{"d_model": 384, "n_head": 6, "d_mlp": 1024, "vocab_size": 8192, "norm_place": "pre", "positions": "rope", "bias": "none", "tie_embeddings": true, "parallel_block": false, "decay_fraction": 0.759, "final_lr_fraction": 0.0, "train_tokens": 603100000, "steps": 8960}
Each number is 128 + 24 x the weight over its row's rms, rounded and kept within 0 to 255. Layers, rows and columns count from 0. Numbers have three digits each. The size before them is the row's rms in percent of the matrix's.

# o: layer 7 attention output (transposed), 384x384, rms 0.075, rows 292-319, columns 0-95
# v: layer 7 attention value, 384x384, rms 0.0755, rows 293-319, columns 0-95
# q: layer 7 attention query, 384x384, rms 0.0724, rows 320-361, columns 0-95
# k: layer 7 attention key, 384x384, rms 0.0712, rows 320-360, columns 0-95
o292 101:139141092112139111117101132130081100170154064118047145167143146126146157153090153097126098128114154126196149113112154121111162079108134161166140079148109124146111127134105109177156121124107143110128138131122101105159093119143117098100120132106129127120109113115115107137078082103118104119
v293 103:155099146106120114170130131131092121124114156137113138138134126081067146137112119128157116134144137146204116127133109116119165148154181108089121070139099167120148111139197123132140129167158106145174093077138131080130116139168121095096131120126067155153105125137131125161136156134118144087
o293 101:150098164117137124171136122131103130121124159138101122098178113113098144153138136131151111135125146156195107138129088107113134145153166114095117063128100145103145118100178126121153132148144101169162108082140109100121124134171120087096114117142095155153128143140094129139146138148118118087
v294 100:179129128114118108109118142137111123083121145102131136147115094158121122145120093119108136109132137141130105115132165153126109121112135151149128130112156127138120125124090123118135127092165130125113120177091169130086154121154135159120107108138154126118132125081141168115119134114118118118
o294 103:162149123098135109127110158157113134069124131115149128121110102149109132144127097139098141098113148138124110098136183162128112121110137134146112135133158118135117104131084125119133122126138125127162115169088175143074132126143123153103117118145171119123130120071125159121107143113114171137
v295 106:111071120179080171066137114084109117124123188127152149138133098133099108117099094120122151150106148119142142116144155157154133106092124113123099187127117086141133170134151101114121139145161119131114163110141132089085131098136170160132151118131101135128094167125151128146136165103152123136
o295 107:109099132172103148090145140123097138126121187152176125134105112135102117138128088109135157095133141119144143137149168154150132133108114119122100177135116081132151160132155123112109133143165104139119150119151156077085132104144141123112140107119107112118111150112134133123143170088167100145
v296 101:161107085121104125140106139155079124102137087152122138137129123097096135136125105126159117151137123075184136127101079100117142118104130105134103177109161139128135135146109117117118144146153113125128126116112131123108104117117107131182100158100136107167148125087159186063100151120129157122
o296 101:155144091122080108112135153134087109116125073145093149122122147117089141142131106118140108163122123111197130142101079107131139125102137155132121162105144132132141117112075109114118133136159104136131142114120132129103108120094138119185127141134162122164169145098145164125096147131130133120
v297 103:118129124125126190112122143103065145074118117144141119124124117156174113101135137146110111112115135125132110138130112162115103135088110105174095137162099196107114158121122111138110163128104119077124134152153109149124132082171111160188128100135132153151121132154128123091119143133143121160
o297 101:098111108143128184124133135111066133074112132136132126122125125136150123115131131135157135113129160124149113169142105163126100145076142129171105141137101177113106159145101133151099170126116115122096127157189124137128138095166108156179134107138130155157151122155143124132107151141124112173
v298 105:141142092101111154092090104078149137116137116143120115090118158130144078126122175118134146111138136102171126142158107128128163111141132116134131095109136117137120121137150134105137134102115128118141143142141122100118160130140132153135099107140178090139110131167125125150131139112129121092
o298 103:138159096110116125119109119120153123115168104128130130112105144155133107104141182147122144110141152132178143131166123116145167110140078108140131099132137100148139102138138135114112131120125113163157141148147120096104143132137147142138121112149138088135112105155104140147120145135094120090
v299 104:169119150159131128108132122098141143154159125135137132104134168123180093108145128127110116132132087088133132090147148128163174111160131123106129105110141141132141140125132141169093153124115113097117119110105115104168101160050140122129144146118128122100164103109079157138116118143145134142
o299 102:182117146152137118121133134114131128148148126144144106100094152117183089101155124121107099137122088097143141061159140105153194122165128141130113091104147132135141149137139097172097134140119109109095115107113119099173125141078158126127105141124106128101135124117092148156093112147144147136
v300 099:158156166137114122177108167098169141139122097132116103159135128141105147148125107098100146118105168116148136129128130097133122093160126112136108113116100159136127109133107118114109121131141124136121128084113082089155109129148101125119127137109108100157142143152158149133113140192154142089
o300 101:145143145135117144151124158099169157146127093123085110143156139151118142127118122120130118108084163119128130119119119100126097088172120104125113103108102159142119121110102128099111152159143121130130140089085100109153127129135099133126150137105115107169136174148160156120121135186173114097
v301 102:140169171098130152141123132138127120127133127115090140091116127116143072114110175130144131121184110122120124133114170126158116160097143126080122138126121143180111144127142115136142123067128110136106140142117117128123090154186142183141127106124139163092118117150100081127174103109095126140
o301 103:139139177096147142119122107134138122144128123141072144113107152136146085118119170139142130137170109112134122134101191125156118142104136123086133120133110130172114159117123139133140120109128100126102113146127115132119099131185131156130131123110117182106119131135094087127195115101088135136
v302 105:109117099091114141103123117085196122128122126096124101112137154139157113143167165098128128155141131135134097126114100156111130114134125124133129140157138097103117121128159129157102155108089165130118144110161126109126134165146157126127115180147150141098125116103108123146107135095156117158
o302 104:091131090107123111126095108117195110118109145094109096124125147164140133115147166112108111126145147125126078120123113140110138108114147098122130126128137102125132106141153125150120144114090138130130141111148118110117139160131179128130113187140126128110112114083112122136111140117157120140
v303 104:111099133107112117110125143110169117139136136104193060103136114110143102190129122132131130137139096099142096131122106155122187141125116090126134124123114157119099107131154123156121142133101141135114149109130108109147136128147114165129133133140110119098142144162194132111148149156134120171
o303 103:114101136112128141144134160132146111132142140126213087123146136117128110175132132130149121142119082133171103125104124152152160127122138085114133107109122147123128126119151141136119126097127145122116161112126119110160123130147111167123108134123123136085176145152184131123174154154149119157
v304 101:112173148147104132119129165170145122133135123126154149109126130110086108163114110118147140127119095140125133105136123149116157132141095157118118138099144110114140124133198114123126114108134110122126111088106125119130129105142157125116136102132131146103124145151157127113115152100082125105
o304 101:127174142136129130108138179147155132133139130126173141125114138131095139154121116137136143131121089137123132103119126149112132128163120157125100122107127092109131115104195137142133111128142128117132113104098116130109116106133153119098108095128135118112104158152165141124114155104097114126
v305 109:117121075141095118148135143143127122152109109104128136129119129107145141080118104132132125100103140153091141128153141153137145118133111131090135088112120156122142122135111145097143131142133150162115143104136106091137121119094089101173154154121132087094112135115144130139179129095117095157
o305 106:120133080151099124149135146154147111144127117143112118127147133115115142080112080130132114108104127158092130126151149151127149133128131136088150074102141138111126142103131125097139115123125145118104141101120105096146129120085116086174153161098135093098096158120129129145181138093127161118
v306 098:145156131134127113066149123168122129076140120146092117091125152125105145170140167135091121173132110098107148112112144129130143124125143143145148127133097102142113150136121127120125161119160129128125119127090127164125132086089128123159089113127155132156161112081081091135118177131148112093
o306 099:144145112149110101105141101132108123069158105108084128112086142126112128160123175151114102163130121090119149120119134124137165149150131149159132161137125103152132134163118113128127125126148110156121123140122144152123131132102113129153123123136114110159164090108092081135120184131148139110
v307 104:174158136116154149152111147170124131133130124141163139126128131167128102140120130108087155114141136140142133112151112111140147145161117150160148106109108151143146145130128119144133127114161133108096122119140155131139092102136094106150094127116126132133123115141102147108104101132109115136
o307 106:192148125131158127121118138158132127128115118145162128150140130168105073113116121138100146132153127159145136119167109108140137143177119159158145102102136130121110119132106119128118136127138131113111120147114139136129098094132106110141123129140137118146105114161114133135109095121101137139
v308 097:106132109086144160116131131148115121132124089100078116155124118122120096075199117094118119158146135098106073144059128151142137106095142116173131098123101090154137137125115143113136164111129134151142121161153107135108128123097095125153105120137152114141136133093141119087100150126119119184
o308 095:104099098089110130110156123116123146123129093093068142117142116124109115100189128096128139109140144088113098136062105145121152091105130114199129083136123080149118148121107127114145148132112122181138096179183104145112142111095133148144106119164129127127166132091134108099083155115112159183
v309 099:108154109125117168149139124138141125116133082110144094151127091138128161123132132133126077128110091104177093117123144144110134135114115131129125162138142090131139120132127128141103119137162131146091117114128141111140127123064141127153102144129108107131115103121145131134161145157131118178
o309 101:100153121144125158147125124126138137099128106151151107152158100129124144098134133109149113128099113109179115092146147142098134140109138110101140165122141068120142119153125120158116109124132120136096114118137156125133139150064120134156123154107120128163127118134149144109185113162104105166
v310 104:178166113144125152125121159115067135134135124125147141104116057156162141111131115116121131114106160139093128115168142136152072123128122131109139134137095090122113132134118134123115141118132107135119135172121126112136127101100144192117105111132147134169132129111133067092146135169156140116
o310 105:168143108145123142133113182095079142105128096114170145121136079104163150104128116160105124107128147134072133107184132127144075121125171134141131128129114095099112118104116130124102165126129128120117135189114122090119129127097138169126112093106139133154135121113150077128155138161130163119
v311 109:128182136104175110132123122128138119120116154123124107115130122127127118093136113121141149160135118131079128118143155117134106146129117142092110073102167126181160130134133136109153154144093177142115121143162143134136122110172116149170149140133118127105120125172112073133160138139172120094
o311 107:111188120110140116132135135131144101129118164133123113123104120141107136104136106129151122161152106135075137113122150131153114128143123136121099058106133144180146133123153112082143125128128161144109124141155145116147092086165119145185152138126107148106115109159132073126160154135165107088
v312 093:117117127128102142120132102123147124147102109105108151089119154148124132076147106110137132133115122122132133141115138117113101175104123129133151126136120107119123138134145147125076134107102129144111119119093107081050156115121144091097096053121118142106107169127104113119105110126144128126
o312 095:129142121142124102116115083141154146133118094116111146132131160120103111096131118137109126127136138080141123155129131111098125193114116124150130138122130111141121148142148102119107143108113128165113127121084103096040141114112141099088128070147086142123119132144140110139101105120119135113
v313 101:109133132143145166090113137156131135143117137128130132105137162136175153124109108118107142134151143120157128130149152134098160160090150106158131112118102109107130130124132127110155126113148123123125104136146141120189130123167138117185113097127143146133136130135153114096124080119118128147
o313 102:114151137162127124104132137134128138156162130122140127129134147135165157115114125120118142160156124133180148145163163124119143180087153100142124132093119107103141132120131144122142132126147087143120130147136136132188142145182090112161136107139157148141136113147131086136119083143130135137
v314 105:155126124144111102163137112170123127171136135117189162110133123112110119102147119136093146104117091128126132128139093136141086121137131153098109130131120117114153120128148139104112139158129106126120088106169158150155090146106140110140131132124101117114116142121095088136176183124159137146
o314 105:149112131134137125157116107159125137151111142123204128114096100144129115105134121120098129110090076123123112130125057135154078104132134138092127104142103116113134127116140115105105104148130114123094136114167163145153111144114129130151126141114112086110118137118112111134194194130152141135
v315 106:140155125118150125090118171136128125117134120123109165114135144098129094092150137131073151130121103141079150121152092128129136104140120149126135130150131135133139124119126130110082116137182143114122097106152143099125138115118116172161126145115121135160170097129153139122116150174147124111
o315 104:145148144121118111104130199120159131120143130131099151109133124130154117113140157144077133124130101161079142095136080135140133076152119104129116144153126129140135117125123113112078110136162131119127119092153153101136139114122100159164133149136113126144131089121116145114094145178138133098
v316 099:140105103160147111095113116133099129155122122132134159140125130126155139143086168089157123127104149117109133133119148121142155128128121117085108091128141165138145132115143120094166168102132055115135137143077123137139131111131130130133127133130124144127112128076091177133152096133146151092
o316 098:144124086146154148101138105150094162126122103105129157103115126152150144128099150127151122120098141110116134128127145131133143113134113129080094090152097186136133151114124175105133176116139062136146132146077126145138120077141135108123100138127142147125112114096097155109139113132143139114
v317 100:119096113136132146120119137126076123108139139129121157132138124118158112159160109132174120151157127141159116111145105155136117158121148109161094118128162122091137121147133120116143126134116144162144116164102130138137127122104125104107141148125109121099138112168129107179120102121127147135
o317 099:130111113143122164141117140136083115121096156162131152115137127137125109149161077136173128178168119128153107111146106148145120138118134140156122102105145109100116126133113129088127132121129147133144130160122108125121136130109148124121118137125137102094132125157118111151106084130118153147
v318 095:125142132140123110158131143141138122150119114089104156113135090132148136145092125129155119150110140143123103139124125100133121143170115134126116109140159097151135125141116135132149109149114181134135150086139132061106121126124145091072122100130119114121145134145140134146124070123139132099
o318 096:119128140133119129139125161159145137159122125100102162111103084147120136166117135142156122126090148150105121139133129116124122143192084146124099104125157102146129136123121151136140104142114154129128123068136137079109127092127156102067109100133125125119105141166148115144112074119162109116
v319 099:128129161114102133146126134140116130177116118136107158112129161137092130096089148121119125136141174115151104105125123118133112110123111100195137153150145101147135131141086122145159130113153141129097161108121112169075095093143149096144162139135144110085105122168153123097116151094097143134
o319 099:125108158130124121135118131150128136189139123127098175144142143148139142098102154117127127121133147115165108093114127127149109101157152107181160157140138096145120139130086153167175126109159154117096169106120110144073107122129157118140136119108146109111114107163147119116127145108110093138
q320 071:158093160144089066124133126112131129167113136102098118116155130136122184129148128129122155140118134110144137092118123148135131126098115111161103121123133107127169124120100079142155151108144136151137159167111110124138163106124162138156080095188111133093128104131130160156132140111148120076
k320 073:161124134152139104164166119126129129128091150103123165117130139113130125103181136140083105132140127161101174127111134094158179097126095119109172130166127162173155163168126106139136135087149101121149096128136111174100110151124119086113104136153131118153142140178136096151101134147154095158
q321 072:145128145154138086108105139142119133107109130167143102113149149139155123099150110100131126150081098101115117109126096090124134129145129126084165132124154098104120137136077060127148085133130105146118135148114131109155108130122131119125117128120174165185128106172124116195153137154129153111
k321 067:106169142117119087178116122114150117167148091111149106125136135107100165135134108095104157148126139166095158120135141115081132084140103137132105131139134123163122126133138132119126123106165113107166108134136177131144139083129099132140145139091175115142090149097131165141098107115148099106
q322 072:094136064135136119126145111072147138104144109159118117113127125154133137114141147132133169107152147147098153138147121080135114119155102116164136127081092121129096135122134123099119162115110092157133139154131117138118094118144163119097126130105121149121090156070099084148129094071169121114
k322 070:122109119112108158104179100146109108123162140092098139140085123103107125154140123094101139118120156130131134151188100126099091092110131141084148122150143122114115135128101117156137149124116110125121123120169112129154152132113070130164083136100108158085140113111087181104136136122110104137
q323 072:142147125139135129116097144111114103102151159078130137121115178149137126112113102148079097149087114147121150131117154153109129124139123117124109135168167111126138129098146139145109085115150106160150108121093159123149157089118131114112126170125111126130139151156097105136147137107124147139
k323 065:100139116156115091160118154154134100163136089101157096113149142114180147098125106152125112116122145074138123098123108115125096134130124183092090135149159134130136125116125128144124183101177133079153160128076148093119152074129125158138158125126140126144154110160098157133105074143151111140
q324 072:117132084130130124175108120127147122142127114137121133151114128102158118112092163112115134153144107094135142096174164140131137142121099141141149156127109093096101064113142093107160167117095141088117141077165092115137134159171132113119153084151134126097144134162182167094092117132147133153
k324 073:160097101185168107135160122111120117121109118194159141111106147146132137144148116134108152124133129117155150119130107111132108124155132108161135098136140093136104133122133087099172107133135113114160073132140122138119125059142165122159173153116150178116165169125172139169150113157124196095
q325 076:127157120118129137137141092135137102109130136156126119148130113110112134131092145141127109126079140117163180118108137147144134101123135140092097163120075143116133162161140118134108132114134154108152143102124139130117142153118185132112119122129137067134102080135141111101133134107108150152
k325 077:121111130137137071112122121117124128155135148169161093110155138099169160156111139162162118107122134103141084104091136094099151136145100106106121135152138108118138149135109113134130136154137151102159105118110126115146145057139133122114122149147119125135118130108179115119121125143094135093
q326 078:116088148144107125135104138144157130107124117123127114089105104151137129185186136120130081119059070118134161142120146109140146124133117144146114142124094131106115077158110122100092100123128077160051134095081147129121115147119119164158118185113106114140164112146107122137085147125084108161
k326 072:148179151114105132128089150153118124166090079114143142099136149164132129125081142143122103125130119145124181142121153132132138116135143193113137134113105107137113158144112142164088102124137157139180126109137150106174128123122137111135075112101127120149131136155092122142128119128119123143
q327 077:156111177140104139124067100132124107111103127113143143119086130147130109109143147184108066102115118135140159149099144149127120097144110143121110122134177135131116101128147143105144090085143111142100130128131148152122110136127133129098117119094128136152145176158129151130141149061133087165
k327 075:161179131094092150135151125072108105153090116095145072124156131143129148120125101125120134159140124140130133148121137109113152141119174130081105144123141157094145148148110145142144163119167114136122148121124181110116112137110128107123117117079172139119142154129102121150137156150151109168
q328 079:103167093113116127170142123123130147123146103153115079156146099104140154154149121129127141116170160086117108157137114127122142148118117130125156124129073124134183178136130145100125191117100144088156137108166114105135103101156134131110106095104143135127140077090130132108106122127099107119
k328 074:103113113130128168146134145079151167120109142181129152158142093126119153133120135108117119102131155105124120116156171098129115130096109078133115113140090122148112126119100185141090094135075132102139086112116133112135099133128108154155123091145123108116141074110161102079103111151078166109
q329 079:097142162122108153125105128144125120122128072105134128172123145146110161127110106123119075138103115108117135101145136157145139089123135126164105122126176142157110145095166123131122122102145128051103085142125146148142110155143156158107107115060086157112118182125113119107121132108131082146
k329 071:129131109103108129140106121097166098140112098107126101143140112134142152098121101139104075157136069116162122178100121121118147190157157078083153150135116159117152127141114153119156163148127141114135167124097138143106118159164139169107120148087122126151164134126097118115105151148131085160
q330 082:126143144133126165134128148110140113121132100116107151135129125126096122079132138083161139116142082144125134055116158135120124106152173100099135136174137112103112065107115131132115125116114123155163073100118104120153124115123128119158100112131138113142124112141097122117115113140078124115
k330 076:129137111139120140113094145107102208153190157130105144102146098114067104174089127054136151124124122153110155108178104117076116112120149088121117100139143118124115122158153127125125109092151142205150111082157126160155169152142177128107079139119109106154106100167160100118138122111136096117
q331 075:093107121110144137129171140151126122134149118137124148097118123138122118158163143075136122108108099113102092145126145141146110128119175132102126158116116113114123105148093146128110072177140170135082089137131150120162126150142176138110055136071157104112138108130146114120108117135102095094
k331 080:145183131118126115141107115152139168157153146125128105106176170146124120147098147135116169129170099166128136141159148127093133136130143145109116130101106120125159157124143158127131121151121182160140123120149132161116127135148154152138074122101152119118168126164119107151165157096156096118
q332 075:104119090118151136178135156119143171107128133085139107134156089118140157106116144106129118147178132141108087115123135124143101166142094094103132136167120134140115161152133114124164145100088139144177144136136102121141107115114116125141150110161098153149118072158136101170130146120130115111
k332 085:101100129126111107123123152122170129129128099155125125114090094115126110130157122046133151091105165092143137100124151110126083142129078125141113102167110114128063118127102107183134117120100110098125101143130109137130131121097125108152200118172125137140118129145114093132088121130101214132
q333 086:123091124141127189085086158147149132129112161141135164132103110140155121086137115134184084192119079128119145122117116126130144141138137156116144093143172142101097124113153114117167136095150104094090134145094099150091113155093159115135158143098113165179174171111115134160122159126181099130
k333 081:112146118123115106108181088116147142134120119106116113156081092159104116109135158166159141112096138127096188178126136142137141148140148109119101119096119144171112099115133136135121156099149112166128163144113109112154147149129179078124149146074122123139145124087145129098114136128124141116
q334 085:147089153124112154083145149124132108173167120112122199144095141121134101069133121143144101140126112157138138105099126141117120109136157148114151109137155135128147075106138109138100119124166096134111102137103138152112138138100127110138127151087160159155127143107116155126137173145136099127
k334 085:109102122138129128111091073127129118151126161122113119112096159148103120163129116123152196137152128171123153158149117176105124087149179173130136132111178130105129110102140136122117124134171154154114122122154120109117165181133105120103110122090117134129153142156107159122175159117155093111
q335 080:119152124131178135131059151127146110118120098140140148145118131124139156104145142101106091132130144076104181107114141151138108074141102133141125127142128118121163187098127124129166114093167174069118109154140116118105101094120134080137158147067117115135144141113137141138145117110126101156
k335 084:124130108131126131119121153113092185135139112104135137200123120135126121127114144116098065120113146160111108134128125124118143137154100123136126136170129094135097096191168114131107089118150138112156145115120134122153166164123135149135106137145128155150092123163119123089126137101128111103
q336 081:094134133167126143097101182142147166119166118094143162164131113187090146091105123125154072148133104144126086132135128154115119185139119106138165129168156105110101098112148105129157164111104124121126123141095168152120181158119135164144143127100081156139102134128135105138128141129133150098
k336 088:131138153116155111125106137119166135127146127158145137093081134113130121113125131080105148141108159108115103113080151115114116136143101075136112127148132062112117120139134086180121105166145109104100099113131093141121105124133092100105115133162139121139095168136130102177115108107119150123
q337 092:134154148116112132146092165190141158131190120121119119117130135102089133126123153151132111123099166156129127096137122150091138112156073133135117092151134077143125118129179137126116198134145172141142120114125154127119109114135090169108110138096130109121120136081145107115117096154101152114
k337 096:145120136116134106161061167115124155091155124133118145106141126093139132156093150079082125098167143148124104066161116125116107106119107114127104138129127105126118129179154107123105128119106202129114079091151130116130124111159102128146070121148127135129117136148134116133130113110138173155
q338 097:096164156137127120149138134101088146185148123144147121114106171133112088150108121099115126132142106158104099161086169166162151055137175117128128155113161141143132133107156119097138153141111169135145132113115119132156165161141159124150092073089150128097116110131139119116129157123180117068
k338 095:096141149117106110110183122099147115136147130153097127139091132151120137098131149125146171140107143103140163140133147136134119141137119135109146128102113125125100080097115118177096168161161119097179156111124163118125182125127160121115166138166186144124159131147092126109097131145083116148
q339 107:129165102104110151112131121107107145161132157094153107163100122138149098109119134140143122120157090149136071159135139143145166122111150118115097144114098114146194076143125137100123126152144109180136143079170150138154101161134156171111097100163163110123132073086165103085132125173155139097
k339 113:116108120094117106121174123112112129109112125191149131149098134136126151124152117154145119072125163163119118119131164140126119074122133150158108150076140139092113159113116123156099106123109117128181105129138140087154149129095130121131154115185162158113151095138138144150126135118119113133
q340 120:128146155109097126090167115150091077098083119132119167133094159147153119102144138147131157112129125095144145122147130139126125074138100181148116138114146132163142135089115103109115145099107136141144105101152101111141136135152115113109136139080156115108132115115155140167135144143159080095
k340 112:086133136153118118126115088144130073119173145117102136126061130144101106145117138157151154137124137136119163155119103156110171109136147171126122125126161123150141128086143133104130139123131141178132128103105106125108189110133121143134088122123126134128149092136121148094163144120120140151
q341 110:131141091158150063158155167095129185129174111167095125114135118105095133130133121133112155150093111118109136099154128101124096155115056089108114129111122134097066158164112170131144089119115119071099102181103124149102155109104135107132133097153152159142127182115108150139107153102133134113
k341 115:136152119138143175134090160107149153145181123162120126178156078145107143135115132136121139140124119057155082120120142131147092171121098100136141134145138100103145111107119133151113112155104107119174111122121132141134144113096146125112210139124108136124120137152124087158121125107112200106
q342 116:152123136174173100136105128121127074110141126057103152087126113079153143146091128125150102124172144139135118076124119107170124115127130125105133144086145125134157107149104099111113120115116124117130179149139128099118139125145138182146129121133125077141131141116145144159148109123144096094
k342 101:126137098132127110123074095128124088124127151139128141118127158142117130148108116119164154025131125111141139127122130093141129181154117108096149133135135146137153139217099155117137079096148097115149127148156127124142107132118149149124108131073129141148172105172130110144138098087148045122
q343 112:119134148125110190138060130153146155127104120108135075152106118155110123135115166155138105147105152129119123195146139127117125148133190108123129114146168082126111149139146138138125170110124157108124135127118143146125167110095159121099163132108113122187112096127108120116144126118126185128
k343 115:116151141150124127118171146157118142143106130157129101134162138115137177125153131088097113170171144175097120128123140112148114126116078107125133149132137141077110093103141120144102115100143106178125105130117141129125111126129123090137141112197138154119133160135099084077112129106115133110
q344 113:130160142121149147154105146170104144141154150143106126139119115138117128143137166125118121243121129120102155152135105144148109109118154165136130112139147135148159144092164134107147131168163146100134105132135110119156106131108117110152130112164124162140139136152080144133137156109123129124
k344 140:113120126163131140135123101144111235122057152112110123103126135116112151163146129107107203155142130191098163163115128158082111119145119154138106140133134131118136159050147155123147116117127146164135110131124122114126137138128115123114080089081115107133100114164120155092153157122137101150
q345 095:141136112139129149114153113112122104104171144135111091151085096137148170083114135092159130198141124105095126145127137144122108144128153114130171140134163126157176142127154153146132147162113137109125106144142098102133116157126145135164102129164100114088170151076131140106163162115134068115
k345 123:104135132157121110091152099121130080123110143098134105155146171149136130135103157084112127130132116135119135180141128173109150134124101137112166124127162139120166073137141142128104139130151127116115125136123144115138161134126135118133112164162125102132127135137101110114146148127170126130
q346 103:106087125125129130096106090126121144113122119079128128173130089160102146112106140178145109110121099111129142151120115132120148131130160164125129153154155145113177131072121147113177178104153171121144100153114139128142138157139168133145097118160113142124140123130089139095119137132144083143
k346 111:113095145117129148170046142156158184136179151155137133130107106152120109114120143170149047153083132126112121152111123117145160149151115095152127130175140105146138186183149115122162108136111113159094134139101142137134149112115132145121209117087091095143085096111126125148119121094155110144
q347 145:123130151131129109082097148115143158126136111087137099166117142167123149095125129170127059128137113131134128113182110122117113144122126134121176117151135117109119118028164101115139175141131152167194151137142140090125142154150118122130126139138115146135110156109111145094117105140144138130
k347 114:129159143140148128081127113121104075175122123140146110115162159118165123139096145104128090116115118130131106191116151142152140145128118093111137132132123120121211155133121044149125084151146152146142141118134158118140110134139080109136160130160131132127120144143127108148125129125160111114
q348 134:111111108119133145112131085118133158113079129075139121156115113122142076153115167197102106162111115123147152166161109122090143123155147168118078118113137132139132106104142138107142103131123142187138133135116133122113135092138148139141143145123103132165054114148122150094143117159181157136
k348 130:119104117141073129152170157153113190107105127149112143171134136145101123128144093239154157144138140139115154072139125100149157116133167147118136131122117158135106181105115125105137136130123112171107128118117119131124095129121139140135160101134130137107151100094114133117099115122130137127
q349 149:120095121147086160157094132126121124140133135101119143095206115166111153155119101156138178041094102174126133138144144121155114126123184139131150150109101128121091173129084097099141148087122139122138148141121143108163129106109145131101142148111116140133124084077136105129103101119123132103
k349 131:121150104107123163145129154117138117150220112130129132125118113151145147083105116159153083143087159092128102114119118091169108123127144077134139103160151144121111153158105111178137097119129129134180115133156129137125120109128113144142218132069115132122113158149124116157131141135110099101
q350 139:113129116115094187118075111156138086116104151121120092106157108154135134122107115123155115114107105131138160188139134116125133140164172143146146147151183124147162134184122171140151148100134160101117115148107136123144114147127132150147132135129067104132135113117115130106125138124131085180
k350 136:119106091128142100149110141142103214129127151083124132100049122121139119088105136107112077107116136157109139122122090109113136129147146086135127126186155117142130165193161070137174101110134134124107100139136141128117129106138140152136137104095103106156086124134117161116151131131151016157
q351 130:137110125135090125140112155115090159119102140111120126128105142135123137154132134141097166062164134129134146110156110164130122145147104097150102129119108141132128158131140124140139098167152137165127130127131156148138097088124096110115125117119126109099133143151102160136119143112144149159
k351 133:122142130112104112107187104129108116139087141126136111119166155109144167138129111112083186140147094155140142155147155143132103112122129153137105135029126144102147114106123140133113184109148139119139110136154171096147123159116128093131083117115138144114155092124129116127118127116106124136
q352 065:147130112159151124159126065066119148162123134147111166116131066132079146109125116143122133121110147177132155145137127068139134107132111118115122126105076159177150160113151194136151100147109130177149108105128136149118109158117128155086202134114141117107100120092155131106154136164160093146
k352 062:085112153123169153090102112094128161131120143096107091112145111118119095100131124147108131126096130113126167146187099151117130157110114121136129136143138151101136123110062175153127135134056105156162180103138169088137092082091095105132137126101143127099148139148106140093137123138127145144
q353 065:115161055126161115143156118159126089126126104122137078200115111141088100131111164112107110144120119115110134169168144106118115109105116100115169120158129100155134113120131102107118157140128092118130135158115144124100099098093103141170139141156194099157095150105108125203138132149143116126
k353 068:131135151133129112103100090139118126149123158103138122124134135122171160163103102118138128127115166145110169133172141145130118077126137162137092118130109096125166140171134107134101141112131131101134152150118126137120083147114121106129095116075160095133147148107140131169148131107102107120
q354 070:141138146155117130173136146156136135135111113123104139184116088101060142139112157134142140111077140156136153141129149150103126099131169097147107120129098136107185159143067135099110141123132162136164111131106128140083131085127145164119117122128140138129143114113132133116142112177134138097
k354 071:174171107116118172172074131046126121118132145140150183108112124089103149113147093121139094130125111155137100122144132098138092117130159091120172097127122111144192124120164118159176152119138157137153136092134124120127090165156172125125103150131101157130111155130119146126136150124125137162
q355 068:132129146105168106163140159124169128153183105125138126130147135171152137098100101122134157098155125109140118132127121139078124110109110081134146129160148116139094109121149100137120145158154156097106113150112135127141135083166161151140128153180160165115051111119101158143113165135080125129
k355 074:118089155097087170135138095130106112091096135099131150140126141136136114112084130162137109173123083142119129160104109153126086130113198097128124134127116114153176116160148150119080099073161106128098148109197121142120129185123116102121081140107124105092131122185090124100144162105103076108
q356 070:139110134137111127119159068096119125117151143149137120118120131148149126126133151161135105071117135149144154154128089091150156155089122164086176098125125153115119147078116101155154147143121123157169169146094131145107090116105131167107167122138065111123136099101143099169122102148141148161
k356 070:148131117126167110087095137124150097130145154118110084066142140135159131135136138111114130084134134144127145192108135154144125170105132143137084090151162135099156160111134150094134149181134139183105113140113137116143123066125087126125132075139097116146138124134086106113139117133127103133
q357 076:115110140127098203127132135110097134088082164107109153133095153148114104154161114132163093102117087148129128109139143123146130082170118111123154132130112137118120082154133128125140102104132118152064156140123100150144075147149160120145101122109120087150181118168142124129157134148130074122
k357 071:110115151123101105159149187161102140161116108082155092140130097150142107148122128172121166124156118114084108129117152138136128156122119135126127120157123087131138123126112107142163095121158162084134163081106114122154158091160120114137109098168190121157127144145099107126115115145139077115
q358 075:152115100131123122128110163123145109145164149109145102084135159170169120116100132127121142161153099154153127130104150110116122135123168104107130135176188138119160106128114125140118120136130143163156132135139144127121109077092142101156120138107135142154129168110111130176113135118115110119
k358 085:121137136092142136115159089131138125143100113137132192176095151119124140127103112124110121143124133155155129173132124195128130098154137163128162184097142143153106135157151118092168110123088114152112144120162109150122094180119176108092116139084121121134117137150081159116143142129181120146
q359 073:117130150114135137081121152134121111121152144088147117134124130121122110094136140115149108193137109127104116106119128123119133137156103140118152113179156144113143101104168129150137141117095115155126148144128093092115134086125072105167122136168155149155146160159086121165123137118156123129
k359 077:123117147103091169103163090143096119099145141125149162165069124113083118128154098135125118161149137143140121125144124125104150101141180125122155124112130163154149097107126103109100139108144132148118155097149124115130096189141120146118111153092124139125124130160138131127131127151140107145
q360 081:134159124154155120169138122127137138127115166150136093100111124129117143138108132148146135103123144104141143150123135125136116077131141141123096156093098104095151123159078149084088117136174164103098074125145137129121145140178153148169079102069133107160132098128130121086122136129117138146
k360 083:108156138127166096100126176144119125158129106132133098076152156157192142142125172134139148140146135138122117096151154103143132129117091143074118134135114121097159179098105146096089126169148105135140123132140122106125140083152134120150135087107184154131134143131104158125119115108152163101
q361 085:119134121095123158112130165141110115107135147079134098159115150125118094096073156097137158141145099169142123109142115165144114135153130148094131087124135118159144120103164123156113141123129131158127088102128100127151128095126088115128068122150183135167099149141116146156123143119116132144